Weights of a small transformer language model.
Size: 11 layers, width 512, 8 heads of 64, MLP 1536 GELU, vocabulary 8192, 37.3M parameters.
Each number is 128 + 32 x the weight over its row's rms, rounded and kept within 0 to 255. Layers, rows and columns count from 0. Numbers have three digits each. The size before them is the row's rms in percent of the matrix's.

# down: layer 7 MLP down (transposed), 1536x512, rms 0.0456, rows 855-865, columns 384-511
# up: layer 7 MLP up, 1536x512, rms 0.0726, rows 856-865, columns 384-511
down855 093:175155125117102178173093134170133110124103171172138114174189109094065079077115172171149109142149165087125125132154167128128101102163104165178129105148132147116143155112127097178120117153095058129056145102119128116139109161139085139076133149186069149109154101158128117180073111116140071124081141155121105130156122188115177168100130129162160156163063130146150156091163195124093161116047
up856 090:109177127199099080168126118100109092120114171148105190086124134140185105111102147082073155136120122128110170188140139177121144120154094079114131173158169200101134160159088074093151100173089120142096114107088154118155101153136113179122104159144148085121123112079148147130153095163142109139173148156120121179166134172085122144139175159086135108129128098128142098122163089178137135080141
down856 089:132106104116133141138151115116194120145155120124092105165159159138097165129169128123108133119171131075097202146176130109095076162108159115107156137056111111133166064119149156119079161164141128117165053174156127138133050154113104117045134117121115168131094135129162144184051114103153157154134143153142128174160150145163040129129149104162130124165113169131088060141185137077110196127130
up857 100:179166124101111148123142072132108091104158134108112099127107132121099134136099086161131097124132144125117130052117157125182125185132148099149087115130119146147155117163112140094138137147154074162120132127098170117144090100193090137119181112108091129146098152156080168094082096106118052093165152164135150142130122066065087086183231139133116098145187153169141126104120080171086123147144
down857 111:115174171091126114102125195105117067138082126124116116094090141150093143131077081169112161107119139158129143108152165107147155194139182120135134089144032109130130152118175170129121131099158126184129127142110185119135079067141113121120067108176121123171141123111056153143096088133070165147152169177065126139151082124094133107151151155164152118076155171150123078076043116099069148167130
up858 095:161136152147127098156092160127135182098145125156092107205112106113113085122140117102099163148161152103123132088120155109193097121137103139098191130082151142133114099157127205125144105134171104142163117043108103136119134144097162072110136140118107126126121097148129116148105113157140183131073095122110139154129146158136141142119065111114052086198146127090126117107141178101149082186114
down858 096:133126160136101155091159105175154124164166117143085121110109129144121101107129137143148125107142144111189085151115179165186115121190143096143136107061119133145140087154151093128139143134128078131124120102134157126118080093127111096116098162112063113121098142121102146118092129088116150179113111161112157114123105125147124160081124105110156166147150154131108170176187095068101121134139
up859 104:174145110129142057089104098149141175141151151131140106132121181103101102167106149106146150153132155130124132188122169103122123151059112137110134121055104137182200128183144144087134089140142144145145127174103097133107133095134058089151081165125116120157142103123167067086148153174084129106142128123142146117112124166091134106160145084109110134151140133160140091111138129159151150117159
down859 103:114167099148084136167114152129108080137112167175079139130083111125111142097175090163123152126117106167070101101071115146191114181156132113156134135115141112149123118132095153146083140157166119125158077090166077128154109119122124175116191082090099157116083097166156132088056205140112157156120105089156167078056118102180127165143122144137198192141160156064084136129155120150151107190117
up860 104:195142136154096136158171122138128079128117134104149130151081161121181173052119175166157156095109165136121089153146076173108110115066135133135208188103105123116177120105140141133146123127155114145113114147132082077130121137105066126099110168114113106107144114113193100208127157118150100148132088123161144156160159210107111177195106149104147138108139096146081175112126144147133136055151
down860 105:102135130105142098171072182151114165128076097136112106167108127157162117105084069130152100187070180158127168128115074105109118166132081130161111097102114137149115169090155131149103078154134084111170184181154095119147094118098113106141177143131125115115110085097123074105062164140062121148177078203104082095071126140094097172108151092117099101069137095188095150144190120133088136125081
up861 098:102138151113130069132162137139140112073070134129167106171141149140169109185123117106134148095098185100201116139160158144155147141128119119162143111114117133154137123064096108168135114198111157134084145158138132128117125135117138139156103154143126121131109204178101190114107114127139163151135141175084128083159075148141142123187156157146128158099152125131115137115099078138099141158107
down861 099:121153158161139161085201150119083199051139152141136142139102148127100077137113078146119121122167153071125082150109090178078122176135145101065138151076129115116150153158098169121194124115116141167189104155129111120141102115189122137192114177187106165150105085191143152125182166146085133119141165124119161094197136155155126103107139117181094160081162145061099120086098151172120180068136
up862 095:128108069083162112118105077145136159107168141199183145076135115068139145136093143082154118097143189163102149162105116108131132091081093103141108150131121156144149151127172096189136117125165180149156169099148107156180110128156112149167114136193114088111125159123134138127152137100081159123139123130122142121201109169159089147104105111103103118155099120167107117121166138124143055113158
down862 093:196097088123185061111133130073122131164083106140189155080136123102112115136157134120129152083112101074094103140120098136158078137124128139139178113124126115169101148170161109134180089147108126151117190106119169177128076153081121122175151132079163140167107154172116133141062165054135125146165096097141186108148061110131159114153165140104121162164135118104096071105153158138153144176185
up863 109:160118126144133162140151178142148098123098143169129119142063135103144105100156158186110105192117113201161106123046150165116180052125159106159148103135080123143141123119072157160150145155116101122150130122171054149160159093138186202078152148173125074145140152120099136160116133179138158103114114103102101097131113129099076140053194132176159109152096089129098077084154196118142121169147
down863 111:143131131134130155135085121098167124177133140106105192133121193119147062150114168174128171136112104086124150153089168138159078117116098124082109135105088145140127104091144148127158147185101114125172162107122140172125135115117133104123168128106149117169174099163129165129171114146099090148119138059108103118117068123129080165166134092139166134137118113149068139170162104072043175138125
up864 100:197187148076117059151145129129086122184151103123051119114196161122118147170150193191140151119117116165150178167128152131150152135113141052105063155142166099128158114108098141161113097131129082105097054154177126152136143180120164177138147121154160113118112135129081128192144145166167200115134156083086112096136065093104156134150091128154114083080083093163086136167171136115100163122100
down864 104:155135121094161144066159116097140126147198110124084209136126074135137160035162095141179176090165146091090150148087113095110116161145149092141150123189168155126113137089135128136128119159131174125109125202091128094113062132177123126139107127147128103087154110154117085140115142093121104117141171124089182138162073140121109144103107154111133106120148140107120102129153179138134145149148
up865 093:133090143128144103135175119083155125124150124143167140149179098167154195132048146128140123139111150156140156085092150182087129097150092067149105112111119094159091104119102122121117090122138188137120090061119160190229123182176119146128119078104129137156084056115125175125145124155114097098125100120093156091100142161096120130120150136105156138130161143100182105121100119108074118135127
down865 093:134160186143072140147152163103176097122122129098156108146121122097158114115077086141082166086133145170133213085147140144063122112157136139147183107144153145118007099182146141082131157067148178176088140096091099125152136095148148177151142122062148154114105128147100133117078190158134137121134168112117086134132069118131113116152121099098187166095133194169112121109179108175095136183160